{"num_hidden_layers": 10, "intermediate_size": 512, "hidden_act": "swiglu", "norm": "rmsnorm", "norm_place": "pre", "norm_eps": 1e-05, "qk_norm": false, "optimizer": "soap_variant", "warmup_steps": 200, "batch_tokens": 65536, "train_tokens": 183000000, "dataset": "wikipedia_en"}
Each number is 500 + 40 x the weight over its row's rms, rounded and kept within 0 to 999. Layers, rows and columns count from 0. Numbers have three digits each. The size before them is the row's rms in percent of the matrix's.

# up: layer 3 MLP up, 512x128, rms 0.171, rows 232-298, columns 64-127
# down: layer 3 MLP down (transposed), 512x128, rms 0.146, rows 232-298, columns 64-127
# gate: layer 3 MLP gate, 512x128, rms 0.182, rows 233-298, columns 64-127
up232 102:484448498530494488498510518511487482499460520491492506397535436521519479520551512476569465433445519488582486480524473519525541486492521511466503410494445514515483478579455596554547498466538444
down232 105:481453487559463488475496458545526539576528528499426562460572561474571521545445478522568546505505533572458583538486533498535476491493509538489519478455506475497441474568535529510564494485480555
gate233 089:517547533474545506494425510489490556472528514544506548495477605571571524462489457446519514562517452551488508510507466497483556472549451489520420548458487510529489493457535470538495576520500569
up233 103:502561539463557497508526515535473577509482473459466498454498489536525481426447511474514481497560542477478522431569468434526557462492499518518466493485476524479474481492488519521470484573467488
down233 100:444510480505503420472459520529531459571498492512486593456538524533528584533471484538555472457472450493537516533536530534448534523493494535509449433495518421483553451460495500573488462495494430
gate234 096:461541547520447442498484473495575490537522460506514514482523489508497476478451528497553514497476505532524482468523502453481495581467541563558538470504475448494481495528448478549529481446456462
up234 101:499555478451500471459476514544544522503476447504452460557474426586457512496492488469506499511523496522471513524502386557495456498433559493540502478516516518500537529509497434464559446485547525
down234 099:529556505483505458493451460511471485489566575543486547528505483465510446469426598456530453489494408470502463474499548449510485502555486543470487485522478550493454501535475528452533570487447494
gate235 097:492457493507505529518568540490493526468549440545504500416578535497418525470473538486525426564463469499503576495491517436622493539409539516533486429556526464522491506523554520518451550547526498
up235 103:458499494511573500549533481485437481541498561482460399524542534496535540527484442458498511519544421503547437424538473531484461480523402507430453538545511521478483520575524498436559465516495433
down235 100:471470530478509536520448536445525478539512458477537499485541552501468529516524493490449505506582485506454460497452535524545514456544443431493483504571509486454493503520616545506470501577531518
gate236 104:576513488552511457495468487436501520544463502513491574532544473489521427475513450495412526416577477486537481479524501505551500609460451546495499483447472536451507374500518473538554541510461526
up236 107:618424544614500487423516434502500527552495507488438495438460524448545487524538402525457458495494501483450451516484516490454530480447502473509494508488543497486506548501497464428498559512517442
down236 106:434437485544514461468502488461504428465494489529475522464475468481503609526513468529513488558473531558460545518541523495547466501494548537434490457465507393497474495529462601549503506490457476
gate237 093:547465439503496434442520522502486521503448484571514608539465480501499551478570500450531500508536484500497441471484538455526467544491504492445473492578502433489519553449482532499538534493451501
up237 104:551521507453500555532463532568508484511479509489505486568542512454479465465543493504446506472512529497501557482582484510459472564523493480521500538472566517426583504517495488569436516469569519
down237 101:506529540437467461494445509515424565564492511507466449478452491450553495455491422474504523473525572462496510459579502495513492499481490504525557468455463488449481511520532481430554509481563490
gate238 096:454537482507455530463443404532514507494515478443567464456481524493608579457589504467485432585456524488529523456522516513487386481454428489494577493513563512501519514481474474459521476547454556
up238 091:573533525451519500506532559547507501522495418537534492539518493538508472519447508480503547503512505535504514481482589509473484517494595534525474493489498427483522506473531551485474450435541383
down238 091:548453486604590442541496566519493558495534550538500535544526523452482517527446456561501441546531463530498515508527486591524592495515449491497536476452461583443434526466496509496476488545472556
gate239 102:460514549459578510515427488538548481512490497522550582576451463500545523454500486527505551523518565547514471531488502544465426521466474451564502511500473527509465483501501578533487572447489536
up239 096:548525544477433484470495530559464494540459473576460524480468454546535546472587440543524487437520535458499524501532516428483532538568506512535534499547499512548569500519520443579559517421485494
down239 099:551492488499557484581562460487502495549391464510429512458500456455455523518535502525519507526474481546462517445513443468539500454528514489498465502499548464543452452556512416464571478485486482
gate240 099:460517511473562431513511474526431471495525509407579512525483493542466434474439501469441511489461524532495518546538508536541546479446500518545497547460525540496498514490534507520538526531467549
up240 110:489448543470565454433481515513482507495544561632499507527544457500486512482517430449544536535550481488482522549425468523487493498540479484496518498469469577547545478527501521481533417408544481
down240 108:496480477500434547497466480452490494433509499467484500512581491487506560536540540517515509475521510478529516515466481404501480496509480437503588456513496517530458490493591492530521532502461431
gate241 101:482444490554490533557635481423517516496511474557502473493470511548545497506496441553494490482531537529505542494512435518517443511504518515534486494549495450516496448500519508470482508539469486
up241 092:531571520445484551442498526556504494510547521531492456509511513540468516460563512452548521489500507484622509593543525579474494550492446554481543475440477592503496445537524500519506504488483513
down241 101:560525544457462510504482451539501477514554510460475468494462551501478534476545545465539514475480487409487477425455509456525553529477544542505548539521341550460465475486510535492488500532486497
gate242 100:552552580461486430426478434568473556492538443462527484541490488528550427467514576511531474471478509516496494523488517417543550468443526515482495497516530469516506540460483452477529462463472503
up242 099:492530508504532478438509517508510528454451472530439516477494617508482573510440506482483460493516439513518548454521478455540510441554477534456478541466585467442466551428507466497578599452438490
down242 098:523527484498530507476574435458488554540523501420539557425526530510516482557461491471534490484530473420491437438490541552544477429471530504452515540563465595501549416510532480523502535480534491
gate243 094:529525495517484530448513401488453563505511534522474549452489522468503491471454541550583536495478439471524473462451507547512463527472475487471567536587508488549487576613564478522471553464505522
up243 101:474489523464501479545501526485543445453596468581458564493528465501469483444500494554562472440460472515449448449413536442502473541553570480441543537488489515463554498449511442485481526557539517
down243 098:482454576439453525532570491523574531468484515500465512505402483499532468505469509499456483556482527507505539507503503410555479505521504436417427511460562453475485501447570468455520565541500554
gate244 101:541511516524506516506519452530451535424527487459463583522497520485477542510505538471564519455478519548559532407545554523499501587465536464523545537481492547509508497554547470519482478537472466
up244 103:485528456491465506585545499493523487565553542505493462503560475476484441489433563519527539558528547503501559481467413564475462542517477493438467538499548561525503535562499495543479461489454503
down244 102:528493484447507532486569425505491560518534517507502479542501482449481499540454505543502502493487506469530492444575525521537468535524600479505496478483477477519459501567506521506413439505491534
gate245 088:527480480542562473473570559563639541491506480518451466493537506441496507528459517476501482482475523603517519530530441531518449527467528475482504494466472554461544497511515478487503549526548530
up245 099:536557536491497458489510449540529519594494488485506519483546484451458498510500478559512518530472463541528499530483380539517486494487459438567543502564484504498501480518473496549499588416552431
down245 099:490520498466506478431514504450442546528435507504443440549525483546545552534514522533555438417508554440475507514408478502552429518512500483457518500516461507516440535502460520424517507460552568
gate246 100:523488441483500450424499529491527519463502424483450513465555425468547471556484483566477471489442528544525441541546563487492442567553491496519549490471513577497545509554441448502539506484527476
up246 093:514502522385462482469531520454522450531478492444418492472540537549545443492454496471456505452504492534594589547482574461493524563490526540554525535502492538516493456517454493540506542497482502
down246 098:508483519476480502488504475526473557460497510553496505507500538537444545530526455476489540553514541554480500526396453485465528516546552521519472586495440440489609460526562489501483531492545477
gate247 095:467407518487435577542431444534501504554460503507509529484481472531485458578485481471539526398490505509490466524422464502456455513505522473492533565473547537444518461464596517454425483489445504
up247 096:519527537465460455499519491487507537531541433520514484476460515521515535500523467483467523565486499512464529513525524364443457448481564476524471450452466484472412445509487458482537475499545514
down247 093:509513448524472506488499477515515461548520456484570461480586466481560452524469514462491506547481456520494510492521505552545560501523491433439457428490466492553487482400454611492505427513471525
gate248 096:551489557532491445491536441461506530493472585507538473480505586489505516443557503495425506552485497472543471503518472478462453494540521426487475483493493535565423514492559454469522543519518492
up248 101:513487528535564536526535401426493490546517470438519531531477532477466453442484526541534448493465550495535554467486427534495558382456431534592472509517559503511450566463487517426442501507512513
down248 097:464516561424619510569498491456457457505460455478510545510547572501529548468561493449550489502501456493424577529453453479480548481530458469569534502520456471514507492480483543536446517597478481
gate249 099:491559529528518450545507477426518520482499504461526516588478484495512491520503504508536489544618498568479492477521483538503480457548478510461477421520472488500581486439544507538534558502494520
up249 103:453548454468477515545432450528480452535493547496497500438437501499511484481472495509507545508485484491510514491556451460530518445418608513516529535547569585508500429526510450468433481487509428
down249 100:507462498489466462507480519520459496500548453562511491519574552496491520475430473498420463490502462490569468558480564521527474552508477485533482479468489549483483604511418516444392497468459502
gate250 097:491559498454468509461457498498510529524566455516500491436446488517538508560501460532428490477472479535438552496462482490452511541432513469529486508457470528531446476462426534486551467580583513
up250 100:464460458501553530450493475494503482544510487533495554451505534516499513516484525468459575564484518495577468504446536507484530542495510560472522441439449523514497568498521461422440472489574553
down250 098:489475513500551469453470508434525561549461489480485551467381466545509560511460558493545519501559516490498505463503426484515458531465508578525515503471433482540634396488508502501536470534555539
gate251 102:487570393448546491541499507522507550479507481514517571518547582475496511428504554552483440482509531485506453503501466464525539512532514469473489569510489506482506521551504481479492557534453476
up251 092:508470517492442530464511447536504509524501502441429567496477479516484506539481514481586497472548456499445512473479554456471498571406422504561520537539514467455541462566503515484482391544412496
down251 097:516540522548472563524465490489571479459507491535504446532525452493424503493441461477509463570540543523487469478518547476478483499520545526482522514459509513508520454434489459568495401501532475
gate252 087:528514528498449410473548473552543620468430515491488531482458536578478535475444491541529465492468527490439512493489577501555520474500535499503499503530485488502502545534514492511507622508502514
up252 093:475467457431585504541483483474479530501516535509471565510493485496418491511433526536554531552493464551542503507475483538511433544508481507450476483514445473509531553485533503551460514439477534
down252 097:543503519486445579519558513428516483493548506512522496510455503400531539474562462551537476466500505535448502542473514515525414538461459440515511518489530444504431492475474488436518466481519510
gate253 100:547487500482506480535524617545483565603485477522481538452581480511456472477523418481474512518514523532451495497550533440485476476540571458539497512480490491495433503473509464484465487516509453
up253 092:462471504441555478477468514517471599522487490446451451438491493526499521551499451506491435485434538484520471546554609484447427581500498467516497461473526440543546542436486483505578498533532551
down253 098:472469450473431480489523512554567546543519535529540539530514517487420603581518541543507497466520467476530474520505573496484471547468494469495550530506606514475486437512407455488486492438500478
gate254 101:495465497509510550523500504499506529538562463497527456525533462530532494528534506473479469546573584461479452521535576509500483476502529401512540589524493483510467571462461571517463471501531548
up254 105:465489499523440519551505490511509470488555528544489443520469562545506497493489477552535470546509468519462546535465446574553542544487558557422486461519524480473486472554580486500547536555457492
down254 101:433563479481478471480430491433478453538509500568516454496462479490479509565438495511518508463436539521497501441479511525375444530500512492488467487475521488546523396418481517494483508506473484
gate255 100:516445459466509488497422448488557548436486548504506509477475502555470510429495527456523475510522489498420444430415492462463513441524492444502485515509478428496511462491469474512541548520494501
up255 114:521472504450549535496522583510510544511485538517469482541548423523518469525538448494511474468539516523431541515493546492467505459485495536427499517470565566502483511536489478518494525525476525
down255 115:506442468567484508442456480561548451533501469490499483509532468531524395561424585462441425504530512466425584488502520485422515436434548508485473504495487496471426478505582517503565485460508549
gate256 070:458522511474535531502458498522510502607551466527528419490464505551441514510589452464515493450508520578532472508513476541462425570483460501518530574559512447510538501499493511469491520471495539
up256 068:537416504576468503511517467443412446469485491494513526537536492470525459450499509489481497484455484524483447488514542504505520540548523509521486494401491481519488504549503488485538442495460488
down256 076:499490502500527511529504440494486612578509588468495422471428512503505428584480469519526529497402530527500534565435494533546543482426484507570507541449526504538591521472460524496479491524512521
gate257 088:488558490540498503487546443556548563455541399511469468466508444448518478451521497457536471500485466489531481480413553535590498507497495477536500447456521520549509482439469463484521537575479487
up257 091:534486557539516479406487427493492428486488477470511468486446450460513544489529512524436579533497533503467560486457537496502463487529504507516511494429564501513543503449571443505500535471527430
down257 097:471506475510612533518491489514509520562479535523520505476489481542464444500511519527530460506491531491517527487516556539433527529509520480557545551589469578526547561525474586517549484533559468
gate258 107:491544442488499535465529504529459581470544494497465497457486510526481487540483459500480533512593452498526492509549518473470531523486476575522548513518504541466520475579567535476542591463504560
up258 103:491519462492483478446527481479590493475519531524481476429525496567549505525532474425527572488560466511443521519482421498492526546552525520486492490552522525484493534480525441546541511544484501
down258 105:484447460436597468576520498449518494493522512521567504510509467522485476426542539499462555460444496554475545491520474469446495483553495469428453438469482505565547487568478511508608500511537526
gate259 101:563458430517391478426479472500547517502540520543488505476482506514537495571522464482483524498494508489446523485455455516496549544464609494455467525479459472487484507565495463468526539432477478
up259 098:522463476492537482519472475491530490494497445524495422535429431503453526430456492495534560516473528449451511536574510495499535497437532489518526516503498518468493632444445442464482478485499510
down259 099:404510481478412506523405483452416438495451517492511540606574528577535501469510460526508503524504522531501468522514494489486516571448447518521548511482557477555479483433381499441458472490562544
gate260 099:483541475506482462574462577450514586473494503463498458506520494467494509498491478488479519584502545524527454571517489504451616486562465544553439577495516516540431552479500575583524499506536483
up260 099:476475475500482548530555490477513475476552515426486450501452538489461507513465543501524547535510433571437493498445484492537483426519497513483469513548458525444526519476480497561524483525554515
down260 109:515518514498474439412537541482483465538466535485513428509565477546451482499453463490491549552553507472501519486474546500665507467515452467482535452530566499559485473561502557640538563545455502
gate261 099:460582476525503540469545507503519487493443527529500574472568514555555510585471519521467523524443512424470514496525557436502463507557410451473547431510528555482522584524495442555533531519467481
up261 097:564527488521537616581507550460505471523535463453476500378564529568461455507479420458485490499483566487511461579466572429370495476447484508537510505500500502530552499563487529508511505467533458
down261 096:489492528499489538554451504520549475452527507485529471541461495442531523554486465540516491423495436504493553513534381494584502515555511478598539444482452543454465522558508476488451492530503488
gate262 106:551447534532447515512490513531525476493450534560497456426536441520550433520583473512524538443485508441567562496596450524503501492513457488542531533439496505456516518477481562523478458533445481
up262 107:485499438476488482515485597481445452502565515476533482545432582551475524546467484509437463519489521517493566511487520551497467500447552500473537519487442444463485522488492499475471465531539609
down262 107:509523591525461491520470454499465605497503534564467499521549518523516466488505527520484487578527566540562532515601541518505499526461502471479510550547523549473490438487518484537538490531510407
gate263 103:497405437525501545454542500526471520516513547390443506525494565491475514434478613578452582507514434487590516506448509524462523532493487557572527453532477479502448497501551477527502525468496474
up263 097:420447426499506451480499484491488474430512541461432480464482536520459561471573508534427560517552469414523512504510462473511486450573517476496491441554515487475484487509495468479430452583495415
down263 099:500553535456482465460553496527497489487493508559499507535497435468529498518506595453512524503463400485478511544508460471540539508400554492529502463515481492573496435577482503518528567421576527
gate264 097:432443488490454489490474510495543546488516522421498481530476550519548506511479553543493492531497467471455445442527471510513523549539499390559493586461411536493528562500473420486476537594521519
up264 095:482522533544540557488431494497481533457427519482524407511572489458588496502416540520462432561541514511533493536532549480461577521446446454502533447473525536482531452563514456541526522450505525
down264 099:429474565488497529501605446541469522470496525432548497530464452496506472547472512512563546462457488530524481494472500444587475466461478499446511516488588518487493523481465480516452503456455532
gate265 102:506524560474450496457519483544509537469506472469468533456558431486570508520518506440446421548515458517447454526482489436529571537447572529522446564521496528496430499538489508534507459422499550
up265 102:450528511420572432482572473447473511428448593486496466508460539442488533486528450516505517459512488555549541570453427568478554549580504577498493508594519500558499479448497521565524457477514502
down265 104:434531522436515529476547493496535456536539484530533524432429471497432533567434466472476472572514474532471520447525454567471507498512496451582550474485460496427496526538560453495521428487550494
gate266 092:523500509473518525470510385501509490462505571486436466491481584506503497492552453509411507540499430522491446470444418456571538540482527475483454550475463477505496491505525529553512527442429565
up266 096:509523466495466523497552515519549448493494518571543554469527408477519537462460606515521484463477541491535555485538569509494437618466470551449506550446539500466529527479442436541523532516454419
down266 088:505475508508505517547481559459443547498540448475535490451568527530443503475445482514573466506509435487536506410501524490378523492515454528537525526491482565500481564515517485478478504549443478
gate267 096:496450512453551458558499577493427502518501494409457541557533468548493498426420436512545547402413520512490527527468525523459509459505437547498488486516405534536436514482530492558480522562587518
up267 102:517504465533555509476476544549493531440451497520467542550532559499484519545503589524467483526442586578520551632498505419484494497469467516503506515524497422474472464530516491472499470542497519
down267 105:494584503473441434447470522532422559572468471491425508545500525489508545521474576524539559535485523455467509596503534549462473473545458475485546507479479461494512485515490555551504509442466475
gate268 110:469483453476489469480492557495447478476500498517502545495411476462561491508498477486490470544456514525439490546486423467434506584577524452510571491576428525524512480454389477471477535566491497
up268 108:498474447439554434473471483510435531554514495526483437438493452477481519432504505491478556598548523494488448517475485520483516488496513504576528478487507464522553517520509591476465484508515550
down268 112:530497513426498540533503479493478495551444501463495482464456523488531541491541507494540535492546492542555437499475462517459501520567507562516447502455481538553504460492441533510479549449534531
gate269 113:495428499439575476484513554576517501484480443476475434535543488472538479473485566519445492521549514518502493496510510437481450452439589545460565476455573494505457528536517464419454510493502502
up269 108:494549439456520467481579496533455590533472478486510468429563459497583594502509494426461536513465539453503517474474515529483477505452440482429519521591446475513493574596492503483488507579461512
down269 111:475483459539586508525467508480497495587536483485511463523501482446477477522440520510546494419532530554452449475436552454466466535489539552563479471488472456471515421505531472549464478497508499
gate270 103:494502541513409466454515473481556502482531496453496513496556384509458534538480479553565486493550450483487488535473526506484540443503485465575426420554492521479515437423506447518473496498517511
up270 101:514566590458472495459550506456466469516474476497483569549446472511504520487467490538491565524492516549460520482528560479476515469478542474496521511508415526508513490373496456555529453504432495
down270 100:503411526512547437538541478515498486462477555453527577527488493509422475453493520535503436480524538477531517404482519520545438478547465545554551504458483435516483562473497535531486458557458467
gate271 102:518540479481537524518520537492552464551568451533489494565515466519491395466452512507495512602495462591460518499532506461492516496558472488515545531505475494439500459457507536524477465490497587
up271 100:407491509505451599550457518553431483530549417438497494453531491540448488552420491542478483538476467511505493452470555443525511529497544476507509413462576485479564506489465488465453485539490506
down271 109:510479550450496534512503542520543426506519453414441434461452531552521470444475478463502514413439548503478486520498423483486511466535536484475448468473493476519454462484482476515510433527508583
gate272 089:510489557459482488528503430476538517587489481544510502456509480580533526491446529489447511535461493524491552463488538464430467420513454506510496434542531542492515512561518493548547494449493510
up272 095:486499536532518469547506466505555514548549481515517561485459450531432532481476555513432505465435470457445552489471450545488518498521447415515400537593500585483484491517509496497540559569554546
down272 086:495472525449455506499464468468593488544525475533543478476427433515506429462524499494472532561552463516453494506451460502558452468553492470453531535507521447551544456487519536483481528530489556
gate273 098:454532590557430517523518527535504508486550482522521556510486495487485579534522551450460420576556486567480520528542496557498469554509458469528508447519482428479485489465503448420509524526446421
up273 105:488441562423485572493487540540487508500557513494534511547491476544524470522515493440482577506462500488541514451426508521439486557546586537473485470533489491533468462473490458404498520516498438
down273 103:518447472529438413489486456511519497501544498544519460482481504505491477479566502509512556509503450527558457542516587529579457531482483569451498447489493473528442543533513485472487482507415493
gate274 099:471534572503456459457485493516496483510540481475528515444599556540474466522480486532485515564512461424426456497491443490492516437455479504446557487565483503509458460555589470486572516509538512
up274 097:476551476578558490432534451525478562405439481476478527523428457428492492509528476484431437457484541569532498511559523533495513544528449513472534513470539547551426570476485486502537481552487475
down274 098:530435545503519582560455468481537454510462462532530457518512468471475451537470488538499544493500505584483482528499504467457470574435469495538542478539506542487503517538473548492504427520498514
gate275 080:541494531551463568493527535561552593486549511456524473520501498497525471435471471459435509564513499452457508503455491516443491461529372502440575549513490468459433497485553523437511503466535504
up275 066:474544470477544429495511486525516437503491432501501532492442514520493492567555529543589492493493569488475542483497475584598528533529533493510451455475530517564523474522491514554460549503455457
down275 075:518542570528465521559534500440575517468483516468508535492523486541498483468447493474472486511480508480498557452438493476543512500486463522475509535507395432538530459486545513441452546424608497
gate276 092:524488462463519535516473497502520513436491457541458495570538469500564515574555477441424404580499502578491525481485454486476493488534552462429485499480494485510445530429449503507420526566510559
up276 094:448449555477496495522486512485552438528528483551467519449534450530527447502521520439493539472559453496509436500524448551577462451553527449570528433487516512575477572497497504543465522500581504
down276 085:490455465546474532520480570490541480540473507555456511567480532456432414520481469511558530504494490423487521506489464445465549510481487461459473517562560481492461514559481587519558438470506508
gate277 092:530554532484537518507440487437449507514493492506555474480522491423564491440490506532483482535486407544522555557465480486511461565483477442450458560542494464553475566496512492509618538495554502
up277 088:447560504546564470494490532483517474500506458495540519472448560468460446371513504609480508470559442548565530533478501529505493563578542514534453510496548461524539508443460406479435521497523544
down277 093:519456504543542486483567526528556529489434489503496578458495471520529518534507491458493496560505482417522540416463480505555499555548512452484482521537510523536539548489500465514531472540572507
gate278 100:501542468433532482484603488554447461547503481479440508495485531495560475459460461585389544525479436497517467550519531517505481498552529485535507454452562504557462505434505453550508473434498511
up278 099:538485534439548526547554542469543488488541494495512511481530491593393504514494500501536529500448511557544479485456462524494489542474461615498526564518602498512498462459469534479532541533526469
down278 091:535521513503463526445459458547469454529425522516495482542548518483441508480564530472491501531499440564513504418563572537485538541509426484481473524499547549485516599499482442585465489519431502
gate279 093:423530584475517480535495556513498438491559519486481513502455564497489554550556497509458572531464438506488483480466405462553509508423463470509512499554501499480454483504451548507495524526499539
up279 102:501429486545451508495511403515517541521560576497526567539499566497432507518505565483503529445522460526500496503596619504455527486494478559494538450498464513528501483446534473459539525514493517
down279 099:526469521499507442538470422491506528518522530548473526452490523386479410611512522447553454513533525475477432497518430510485526503473507515501527578549445518505486463436519511470554479513486527
gate280 113:510517433450445491563483480456514437538553547533546431538531523524490494479512540465560505427472496480557491499553487486557545464469484556462478498498509504487535490505551530572482522435453509
up280 093:497524498536437477485505466471499526531590502574499519477490524448562423486550520548519510468505508468527486406464505443472576595520471444528547488491584549476482476564550477471462502522419530
down280 106:545446426563504502481493496464495517587545522476498473567487566448496504406533431556521487499503565463498514544489544515473569430428524574498487508448503531507500446528511525497503487434433488
gate281 099:499476544492482467424528431502545494487542481464514517444527467520481496528513556425505583454478484543553521524495491509453508494476429443514467507540502478498451441445483543613527606528543530
up281 101:518564448483454519497455515507465597454533545415447469487526505552552542526496518513466488560509485558402416503505406515452488541483528443512524509501541516479543428517538534459470507536511441
down281 103:499550445464510490541486545514542486525495490537475491469534467470499486476458511512508456480522433524475428497442477493453506486489507489578491489531504457538550485481570575413461485492539559
gate282 094:430470511482460534484525560553473472536487474486509498533490515570499434479466485550476569533520494526502457521522422515558477467553472462492596518503422509548508508457539481467541466472495473
up282 107:498479482478497495596500420512567481481513486485533527549482547487559500468526469469465424473492502597482506483539440521481466486465529470516465535512551500560523511565536411435630511473462518
down282 102:495549521503457507504533531513477497529540501494532473490482497510481442525467512483509505523487523478423457449414402482588513445474462481427509502529491525485513487485452533418598459462546531
gate283 106:489492506430489577509486420491504444525553466488522552551578409502435507494493435473548575489562497503537501528518510480527498474540429494495480536513482524457483458512487529508582495521464390
up283 106:519449515480478511497522493531543508516535487520480466527448535437487586481473430537514598509513523512428506544400574468518510519544534430439466497507518494526482466422493456522578451521514527
down283 101:439546581484531401605515487532499524516488479475498489480530476509509491505479521485538477516468599533483540461520589510477495498471538565559569441464499521474523478472607493483421544513508495
gate284 101:569460500487522428414487483488532522511469444464446494416487473547468393391488485533487583487500490506491527469490504469601534515486520487547486477482483478443476541449497563458498538491519492
up284 103:468454440470466529503438497461544434471446497522438471514485542493543553501447533473533482508505466412506556515508545540431533500472530493501518462526520485516472529474512497545460513551456472
down284 100:515531558497457471494535526492568486523529429523537520491585543457586464426496492475537448484437482475578488487585522493601481514463470480526459532477469556489468459505462559505444491550500517
gate285 109:556495453460479450466521437446469487519508499489556514534458512561465513558495514516521544415529527542536576475363535541506555433529529468487396552508540479511505522468535525575569484491437501
up285 096:437482461494496514437488481511439428483458520494488522513490518473469397474447507464579546495501421478554454511456487515588483499486493487481437545435511532517439475490489510431469525477480531
down285 101:500543547460522538504579530399499468509565515444477540504522567480423560503480474504514493456526557499448490536490480510532493452482515469527518492414509489497510473415468479515489473533447410
gate286 111:522484526439537558502434494524515516491420499502456472523501513527526487417547426481469444511555581444518500500517509546504477457569436493448569510583561447394505486557481537522539531491481463
up286 104:519381564535604529551527521501504413494490545511539519503534423485443460466493565551502501549489534448550525511454498538491505545507466504441428435499516422541457462428538460505549456460563428
down286 107:482532485547503482459534512477556470528551486480508510527440584471481528520581513485475481508507484567487495578470458490504525541442506517420543558497459510522469473541508567505487467509526469
gate287 098:534503456533461520422456468494497515440482525485466493449495544549547459582484426449487479533507512517548569473569500421512490515499515555507552587449513510502488568544479415452489512418474537
up287 092:490504495476506477463424451518603424441464490478551439489488498556501474463559438474489477471488528448452481502535529496543523582506558573506476596475538519535500512535505464504506427471524565
down287 096:460584485533519486501493455484519543442517472532463478462444532534516582521502473483463491521531501502473540551472438481471478562467550467499442557510536527534520422475532473509538501478553535
gate288 100:473560494508432528457498498496575518551457450525489541522509573630433447488460486485423516510489438502482449513502504479520494507561455519544485506441543467476461456505508541511547587516489444
up288 102:499497494534508478512455528549510548543524537409453461477523532445406558544543528559472549464540445466449515536513518477483549520485432523558517517485490467469540499422504495526393544489497547
down288 104:588526467502567540484467483533481501470408478521492521496490490492479525568473538544508486456502519557481555524506509500497468533524466509475471487572453498492423545507471453524600529476562514
gate289 092:564490545516471490520613458404498507432546500515546515465545473514451511547453461536488488499516571538502511520458567495478511518516517475576428448436504539534465435520489485452480547520492493
up289 099:418475467449497502492499544525481507519479491496426517457441486472453546523478518479494564466496456516512403498509541565445487552528510507591527545479505407430514542522470425476448487505523514
down289 097:527494517477438518457456462464486534523514492538552502518441497493513461511464409510510447494510533437533492439498525429521501552499478493439527491456496464525499498439481490450501406517443424
gate290 095:518535491451422452523507529507538500464562462556484506437512519488572555524448494547503544485547493533491488460522455455476479521487511493532481544467473485495452454509541473556541516417508480
up290 094:522530466460455493463479506487500569477471458545487513422517516513522532569452455548457473456592533419473520428499466552562546501546517485431460548501492580519528504528464525532530531476467450
down290 096:516526490528490472532513541437513449456511471446484523454494496584557581544599496492465504465449544471537474484610529492497480532552501500463467450553464493485552444516529586490474562452446477
gate291 096:478474599426498473443516523485532573472500511460528476491472465527645506492560455450478445498454516469534490470528496478487537495535471517526496573496540502422471535528523474582479494521609462
up291 103:484499433460450523541441416460438486522486462546503541513560540421552528520489444528455459492499470498547544523432461579464594502503464538497485490445465454492449466491494492480514557506524375
down291 099:530520450502523606519527487474503488483530439566470492473512573470498512445479497557451473546517480567478508493462489499401487496478510534457515477506528502550486488529508486442547433559570493
gate292 102:466522442518514583492449567525501568520502522444465423549494473465518458491489454530491588458477515552499500533513514475363509471507486599498504479525432523472513539525560525556493539528496505
up292 109:535505520532484540504538526523484557422471493528408493461504524543491504496511494527481546489468468547389451528577490477435508584493513469473535489539536435544524519548515587533473473525513529
down292 111:489447493430539476499498496500494426459542481503493500509500501449537517525512492467537512503551493519433511496506505387504457492508629492487460516478453471444465561437473505474443486459459500
gate293 099:546492506526546525477541516459518454464461442561584564477497538472450454474470446433464482459485463455501507483485581543462496437471465525468503527471550476515527534484446556531446493527579500
up293 109:508487488521533515504536548433543511471541521500535491555590556522482421532462504489514489485529501482527521505548612506424507458548490508508520583465502489524457490525533547493540600491493553
down293 104:505463540532513472484491538452539448507499450498568533424478520448511556572510487503429471503518541545475538518547525509462536527498540544467557423487536476459580480467460539491453536468506536
gate294 101:560522449551519451494461478523502541527498478518504492474539504497433461526552543549559440456454500531406451457537533476547526501493439387450478505490453555462522572475490503530524559531498530
up294 096:468475506505488586544487500531429497470470565448507476564443530590525439434486479425483533481458459494496508540499531532503449479510476551592458482500548470467529486410509490490516543523499477
down294 099:473456507462562473548484470483458569479535524491486406487495504482429579486485490506579441454530540512502510504515475509455501437521414429455525507482409488465460516504495487540509504522395486
gate295 096:491571519473461450481488479481446503520497446495466545452468566490509557559510521500496497518501517476530511569449480491544459517594543554542542547439437536579504538529552506522509464497492537
up295 096:520506463460434408499570483518471461443458444494485474503493522497459528551447525585550540496398496535476534468475519584517518597530545431502436458529498438472461513453501430545461488432390483
down295 104:576517544584444528463462513575552495442535480452536485521525503494473448444518525446525514552499440481451543490519526460503480495494515479457455440438467542536557489484553494517533445458526476
gate296 094:504509484517460560514494524518514491552557576501537513517505471464513465494449531485415525501490530499515486573463501545530484460512461499492495487509585531505453492444485507471494481470525503
up296 091:564467473557477456468528552497493493413477493564444503454462478522541538513488463624482504532446487464482475503543498438534472486541433496540560493532494464545463597494474505516456496461489498
down296 094:517430521531495556425529501504531511517540527472449503411462433500482503464408472468456445529500486474532504481480521502520474510544458527518514493540472501525439542528529513400455570585469527
gate297 102:472532430453483479486492499448477483454539486499495467399476489475530482525495482570448483541542470445540510478414434533526503484459502485582500460578530560478484469499456459515498460553523516
up297 105:507515554522477522459584517485474480537479536511468473543428508510489529463485499491474503535521528515418530445519421510481423475466435548426471472526575474489474551505435512411508559536486533
down297 107:516475532505540448578541455549588444503515480427481424532465502522533503464571535495504432495456509465488530474504486463483529523457472597414445474466480496570479480459468428454490435496453534
gate298 098:508488469601468489422467426545528490459525510517567427454542562445584503534527482510509469566531466498522487500504521510491473465454395508584490500489452531484509512496492576456481469444496530
up298 098:466482497479502500587511481470525443545506557493550530453505550589505456557461445546593491592483489526521506516496463571495516487451551427481475503439457467517451462556521505488423488521459528
down298 097:459508484532552481570454445522529506485505534582434604516485508521494539519454494449542523524474576527488436519456557519489507538499485479487525423475577469470487456507430520488526496419525516